{
  "num_hidden_layers": 11,
  "hidden_size": 256,
  "num_key_value_heads": 1,
  "hidden_act": "swiglu",
  "rope_fraction": 1.0,
  "bias": "none",
  "learning_rate": 0.00596,
  "beta1": 0.95,
  "weight_decay": 0.057,
  "schedule": "wsd",
  "max_seq_len": 2048,
  "train_tokens": 319000000,
  "dataset": "wikipedia_en"
}
Each number is 500 + 25 x the weight over its row's rms, rounded and kept within 0 to 999. Layers, rows and columns count from 0. Numbers have three digits each. The size before them is the row's rms in percent of the matrix's.

# layer 5 MLP gate, 704x256, rms 0.192, rows 540-548, columns 0-255
105:534495470520486510481518498506515505520524469493506470529531481463495466518535468492467493515586531498524471508490477517530482528504499484471454473538463519533461533490514562459471533507469530556487482485448477462524479457500483501539518507501510504521497492525515517505503539534510485535488493511503521474532482521523523486443466495531484506463443540477508516539499514490473523480467509492523526495494536475487496505488465517492521463504484498479532550528498497495485472499502496525519469489464487516513497509470467515505496487529477502478512530470505477497481497522493485474501510490505521538493497492495421474527472516517509500483495472470465508520469539492485521525559476519474490504458504496426498504515519472518490536506503473488464513496511508538534484454456514
100:466468540503497465511499529493515453501548465511472471510507504512497498503491535475487465475472501487511487487505518464515484461514521465496476534522495518520522493531486488468463515457453500506478528495498473496513490496512480491512484527499473492455523469449480500476460488558481543539528505496475493531509493479478481481496511477526483473463547485511515485498444487522501522529477534522525508527480453510499468512463506506532496453507493491479505476484510491505536472426543499454529486462499510529514519503533488541549501496479468520504487504521481496516506513524542504557479487548510492520476481472524438519553557564510510485463505514494481485502446534493521488519492503504503523512483480479457487529505481503512488494558502487492474473485483476497453504477496524
109:507502511512461499502445471467533530487521481533487531473510560509461485439551503544500476499492499500523508514460493473534505521500489471510504503486471497481504549461499514484488532492524508506496515500525526522490492468493536523498499497543477508486501491484491490474472471478493479507506491469470498504526534527519512472445504489490574565532495534476526530490492478509505497520476472505511475469490518529462513501521533532535502531440526495477505516507519493507540466539493498464476459483486573483504538515466495504505510481451513510494496454468517474515492507460494549501514519436472517491530474546509511507485495517551494483510495486501526467465501486517489463507538490497489495499523481550501510528476460485485530481503483522510510544550521518459510490480462508
096:556522497511493454470527497506477484500500471513514518500473483483500509529508521493518533532512502488488483556496525469511498494463475466501494482490502504511490513502511498496465508485509497484507526505487524474482444530493495495554492523473524505551471548481546494554488538498484510500527548519514468523481537521529463494481504443518533473494486482518531499446490469502488523493440481480512547492509477524467488450486463512519523503527463499504502518501523489503496525500530502492525483458505524439522473498454481454528546501495524567482531467502502554438487493508491502492517444533502494504456503489497539535546519515489496494497460488486505514507466494488530496465530486492517541483499491523498500459517522478513501564505517490470497465502487508480502505553457512
098:499515523472479495479516502512488444501481491498507464463487513511457495512473577486504487514490473489540487457486496493502525494464504498502497510504494520507477506542475479494487501531447514513484498498531518521455499515492530497506485514494517499530462492513525521519482526485503454536516468472468514513506467553543500460512493543526510503446511478480495536482431502421474447482516520490505515491489489497552487523501463507491487504478540511527491493472489540512504476471510486462519484518477501532530508506494459491494476517575512502526470533516484501500496493509537525551521519519484485550508472479513519522474515522494448508513514500501505509510495477500544492508449478500509492425499514490555503512474459521510522500535504485550472465466477481465484488492499450
099:499548508539502518502534484516485503472540517479524464476478505543509512492497555541476514545492485526515517523502499492497528483568496473494503516475473471538454504553486469494546502472498468513472465535537489517527444523512502532502532501501480497486459519505499465514520459503467503510493557534529539507537553500478491489487520488512514508457487524507523483538516503501499497478494524498524492508489463514507491543492503469469504533443500493461485498537500492521506506537456511508500471479507551524481539475488512510525530481480470519531497500469483483489497496479510460512461490488492487496491457512428521484476483534476490479499495532485472480542486577490483519540507535506496492507525484532494490488462507501457459500509523532497535501460479481550513493487526508
107:488476507498516504487486524522519521510507489520469497462457541462505513512507486503514520521474457456470500495485519480503526424489513508460525487522475481513520450514518561519496502444503505491475509535513527499488473484505500460516500491473502494526528521520480488472513516521477536525508499500493481494495514504517529490474471466479475521517503459522505496524499549500518515474509507465436513500494485503447505531497475443482478542502492506505464524492496497531502505498514464504532468536479534484484514458487508460448459492516497514535537503537535524477532536495515461493487478516504512495494464507522445497499516517509514490460484511490514532483445538488524495539534483500510536483540487545524522526497524469548435469525505525482456513492555485511482558522523486
097:487485472526487522479476520513490505493514485496429534499480531499502472442548507475491495499526508516503498497476527540537498527477509511503504540504469596458485487486510488502534486492505490503511529487533483526527477466513479552479507511493504446535480524498497543494506520511452484495478487562517535511485489501496471505525533505524518486480508522466469502470502488513515510466487509524455517477474520478472445464473489475443479497501488523510507519509514466480497524550523481471532481504504530491475493489468541492536518502550505511486524496520540477472468551524542462504446517496510464520467505530524482459534493466485469512520484519492491509523485467455535565534516505501507472505497487481522496505485461494486496535495495471481526496514473494527514489500464536
102:494506442471410484507521494497476492516499513536464518513518497469513544493497477521507499527493475509502456515458480529493545485467487501495461442514515509503473448510497528484468467461475501497480517537537524485533496523541530536501484492520490538494471522480526497508477488524500523476486485541496440537499525537523514517489547523474506497504515502501484490505518493486469522494507465479471495542474498502542479537476493460469500528480512493499528539565519468463514532523488520453475490513506468509504514475524477519492497540492426525495466515533495499501545476488461462544500456448496512508498540495495531532509520515473505477513509513478530476487473508498541487473533498520461490526481506506531509520488500451508485508497512485529500510471512509531543482491475482
# layer 5 MLP up, 704x256, rms 0.2, rows 540-548, columns 0-255
098:519530475476511500480508502520499560489527493488518483554450507488462465481502466523423519472519536486512510487490494500484489510485485492517455489540463500552499502497521489527534525522498493480478461473527455523498478484500542494490491537465485492482492490550466521502473497497513493497525479479490509482535490505508508469497485519502474492483456481531542535518524501544481484494515440492501421466525526498468500531487495522508442494514512526518507517502488539519484505482534503485522469538461542467507461509536473466485489452543523505496511501503505483498518492540476467510497500489477484518528479502489519552487512476503489518527499461504528501520492444521523503497482507476525477505512478470461496457481519486539503530465527492483439508442545493502505482467517542
103:482506520489549479511482519496511473498529509570517519513494429490504468505509542462478493505518460469521481497498481523509495493475522532528536524486508518537520508487493509480491546531466533430492563490521497537527505460512502453471529492511501462499510483487513499486510497552463522555537503507499538534483494527489471505484507499516431512461510492508501482500508458534484512505469507504548504519508468541484502516492484472484489502503500531481475482464507521468515509494499499461506455491538515529512502491548513496522504537472507526508517510503469479539506502502518457523493440523476468512460480520537432492518518529487518519493503520477499488528521539512526527495455505543535489512466513496487483476473467470523545491496469521527468472488487534511463488518503479
103:538550502476489549515529488464507464489460518476480516522463475519497479538492487502509499515511534486488533480481490529479546518545538522464438491501531490522500524514461473555545498524511502460497485491500469576494534523493553465451482504496486529474505549512525523491503541491558481537533506530506477523476490536509516520517490507516511502525531497494504500462496532490446529505483501489476500515480488464517496500500513510495479490516478494518492521465510527481512492472549509495545510481531473512447485499510488490480482488519554505508476514510491470463497466510488491543507475541541512473519523506531488471468530467470525536493470470473508489478516475459541511515497523496474448470480516488509495514467502497487560477493525490525516522466489458495512534514486499
091:486474504489489546505517510510529510464504541491518472505533446533434514507497489534551487537543494518512518491494525489459498424481502499535473515492531520526499532478468481527496458558537523508532511511522482489495494521530525475476492464535505479468543497513527505506495512488534489511493530491508502510485489470482519507527537548502510509501501487512450507436540497500484441500502530499533518524532508499487516493490479499467466453532547516515504512508507503535557519489498504541477512516492508539520509503485496460498475459492531500498498539567495503514496505525464482500487526571511517541521466478526514485518504511523518507533515484499497499538494492527520511477457489478500493505483524530465497495441444510502502454533498471516495533484510482542502493498472521
104:485480506507467514459522493487478495480562489565481496519509492506534552530531507503509497490528481507549498488482497503485491453498499534475475496475555507469530515455506495497486527542511553464512537492518497494509559484526479470535519477541475520524540510487511506510495497467551503501518514513501490447565486527526479494546529499498508492508452500499512524485491503488512480507503477461509504518501478491527480518513520493548527490492495497510459499468501513523504555451515492489516475488504518489537514500515503506467516527510479473499480491498470505516508454540524516501467483531455484477536467495515440455533506461430476490456542527478461499502491479520492523470498506527529511477498500497493485508503485522458495505554481505478491529540504507507439550486480493
090:532489515503515483512512506486455490532441512455488507483545539483508481490433474491541510488530500507486486507460526484519464509488503490506519534504536468461495535449489544488503489491529521496517514482492471497472487471517489483493476478473485482527490516510491471496489506443473537454485508494512490479516458481526507489529457496530503494517518487443536509521499476524577512482492497540527490503513491467538458481501460510511484476502502495534524494483512442462494551459486543502469495516506460482495501497518483476508476488498537469501512459511481530502521494479488518492490507497490501475522546497515505494455438447522493533463480461510488492503476492447495476503545453534519481502464535491518510466536476499497544490543453482508490473497519521504467502530500506
107:545486480519539471497526495498476480490481488444511494471487475491489506465523491497472463515474481525449503548476523490517503520520493463502508530497509554429518562485507483517510498485465509504471497490473504499481489495472462520497487518503491552518528497493494480485495552508481470479494502521527521514545513498530481468516478515566521485527477503474490486501529506527521528523505474538469513518462556530541457525497472532482498486493474488474530503516518457475514476509516504493471512521496511447511528532473501502479540491532524494474483495487432485465439496488514475532494560459491537539512530477480498482479486456550490508472521510509503499498487499447510513491515508478561503504498508498462449496499460501461484493499506511497543485493511481502504473535496540
098:504488449537544493474540514499483482506462493495513450473519464521526487489475497518528478509510456513506523449540539478542535474500491537476502490501497468556485519512494454484507511518503516521494475484541502527516528506515548485506495501489474481492480484495480495530449519489540526456501502505501508480502458492533505499510514478483471542521503464508525506466491522528509480519526505524492449476510509484513505485496520531479511527495497490441494535508510553520510483462526484505527514492530485526511551528479508511514496539505486508535496524492507523474577500459452512479543509501553516509515514474485512460451503487528464493529503487508453532527528479493529488498538488530492529526460507496531487428492474523508475491502527482504491471536526533539483460457509488
099:529485535508548527466470519513490505497501460475526518553488489528516484487474448522517526534476491508509507497459526536541500509511537447504504479485534498495483467533512513499528482516509520480558504524495526506519497526501527459529505510528492549507504503509501512501486492488486509466476508512477476525504526487500502507520487476485479517487537466491540507521528488500498523533500463485495563535532439497523473518544517530473481460515482517445509515543477477474489478480492465447481516471503470498520439524505499446525458551478511480492507516509492536461503504489482538546528458506456487476520494481489540451495524511506476485502485507504447489512513481507495510457505513513473447452521555500476475501515502506483486539458495474514486518515543481484479489525498483
# layer 5 MLP down (transposed), 704x256, rms 0.186, rows 540-547, columns 0-255
097:434490473496488505525482499493513476504527494491481536504528543517472493488497562466519553474502473504496480474505546477501535428523493503530514522451504496512519471502519494531493449531498539462511531530490522505481535519495530482499489467483461494512511521502520509457477474476528452468498482512481524509487502490487480521533434490491540510481556496481523449467490490485520525519510485513490470488495428512543509490512465442526524481498504478477522466516513479500483513507496507485474489525481495475452503516502520518485521549417498486516470470530481512477531503519508496493498514516497513459512500552498530481485506496467514497532491474513478489517500504512488477521471499442505516491523490534557498449492519461491501462454486492489490515492466485502499508536514488
097:505526525548558476537456470518498447499540492555521515524513501467456469544491483502511550535496511456512487509499501490524468517500531495580516511504489516497550441468470505520483548531485523508486538535504498496514519482510471488509494496521515468510545496488523507507509502515496523519466507490517495463566470509518453519527503476503478531548490476486499494526488509505495521493482539473513526508474473489500532511506491468515468496505509490482521506467535515512546509501489483508455465484506475517501497500536517504523529517448488499509524455528474488517478518501525459519484458498543532515469478479473483442483520538512491532501527497483559481510465495495478529512472498467498543492507497507488477489547490508501503480494516507507501468561464484458523491515469487
090:482511531493513518503486538464505525472498471520497460490474500528522472519534498477523496528539474523524526500508451500512492552511489524492531471460486464470464475464528536510458456509497512475516486533514520490514478456497540486539528485505468498485502484496508493472486522513458522544463530517476495517503534534474475513493523495524497535513527520480497515482498568506481483468507486493471505496518527505479478531497505494468498484534494509503477500523500456525490494489556536505486507479469478491523491480484521495521521498577490518494522534541448500557511525506477470481530472493470502527490510532536475569513462489498512482518514483461525459501518486563526465516510462482470525484517529541486506540509448526491492505520471555521514490497531503469519515493519476
092:459427471513471551495519495515526500493492528496527459495521513520525481479489442518512496518520483549491496522459522498475529518467470496501529503486522511480470502488481506520501508529530507487481521490518470525496493471457456509469528461531500492502452506483524512507536521490512493504468459519507522483512506514472477492515498523538502484488539476473538481507517499517478482518533541517522505535512492481500530481508505476534519506505470544516518527476465509440454534531506483481493543462502544544510517476539472462453490500489537484506489522493471489471485535468468457495481518497483546520513443521501492498506503533446500519520538473489500475481503548504507482503452507473503527516493474494467481509524475520478530446537559495546501517522517494534482492473477539
107:496500510489450479486532495462468484484502520493503489497529499535502525507511491542514521509524495524481528453518500473486454504472514508485477516489508471527481479478503497509489501492529527506456519487521485478485473540469509472437451414475510531518532488494507496507508548472505483491556444463493544495517501477534469511468498472493508535526489497538488457526520518512508490521489473496518539481486498525503472517504480485508486502475535491464491500479528465503519517517479491543546476523540503494489535493467494535511526558475482517465527503508492455514481500516501488477491487527498511504489502498508521471528505522459487492532495542449492484513483519482491492485503531544487508538497526471525515513507502516519472571566509521435505519487503523559498509470501569
093:470485519515516522507487523508479502469514573501485472488493497534504494497464493494544494454489447489480540517468546516456514480472446465498517496504460520469477483521493449505520458526517468451485497493501480505523503530525519566516534501463490512499488489485508472487503482522486515493503501507522485514501523515509505464510491491531500520496518507490505515524549473430453505492516432501459483514493493530483517516499512487446510496498510478472556508488551513482455492508505453490515492505521492532504483461499496510522488508558480481549491506498498480498528491501476488503487456468494468492507507473482494526500459501472492497483460517521525538511499524508513485485500509470498485469490496571472485521483523478560460486493502480461501544456466480429484497464498487
103:521496478493493489508471470489469469529523503498466522531469491468452441491488481488498494513515513494514494495483545475492536490430519473489511454516483513482490547514529509514541492532488490503455484457536489482509522498489495520546539543501494500494506535490501489490444481491526476438521505484519510496535498543478496507503520498487520479495496485524511520492485469510530485551465505491547460537487535490532502483514542541497491524493480533494526517459531519504448488453482518498500515509541501511515506514481497509536531495509531485508518500503503455481501488499472538524510489500520449439558522526473497509569496541537469486479489498535485467503494474526481506479500515522507452508462490512477481498497480452493522466505537460540511491501516494527521459441517507
097:514536490517509508492498520487521525499500495489453484451484463499493493467559490529512490502523471517509523523477508508469524469532499480459545495496486520500485529541476435518530494453464504517554497500506481452541494495510567506459512512485500455489456536487494493495507510517467533555500485471468454495482517513489506500541504498518486531452513487513545516468520513521526483489537502515516486529483484459492498477523490490498525477505499459489493502531535463499469508501489473534519510460508511510496522544468509511434491515548520506495513517511452478494526502484522496441521524460488484537558514532546514514464516528457503491504503482514477529551520504499473496521461513508514500493514506474447467469479495543449489514499471527526490489463512506494476514507490495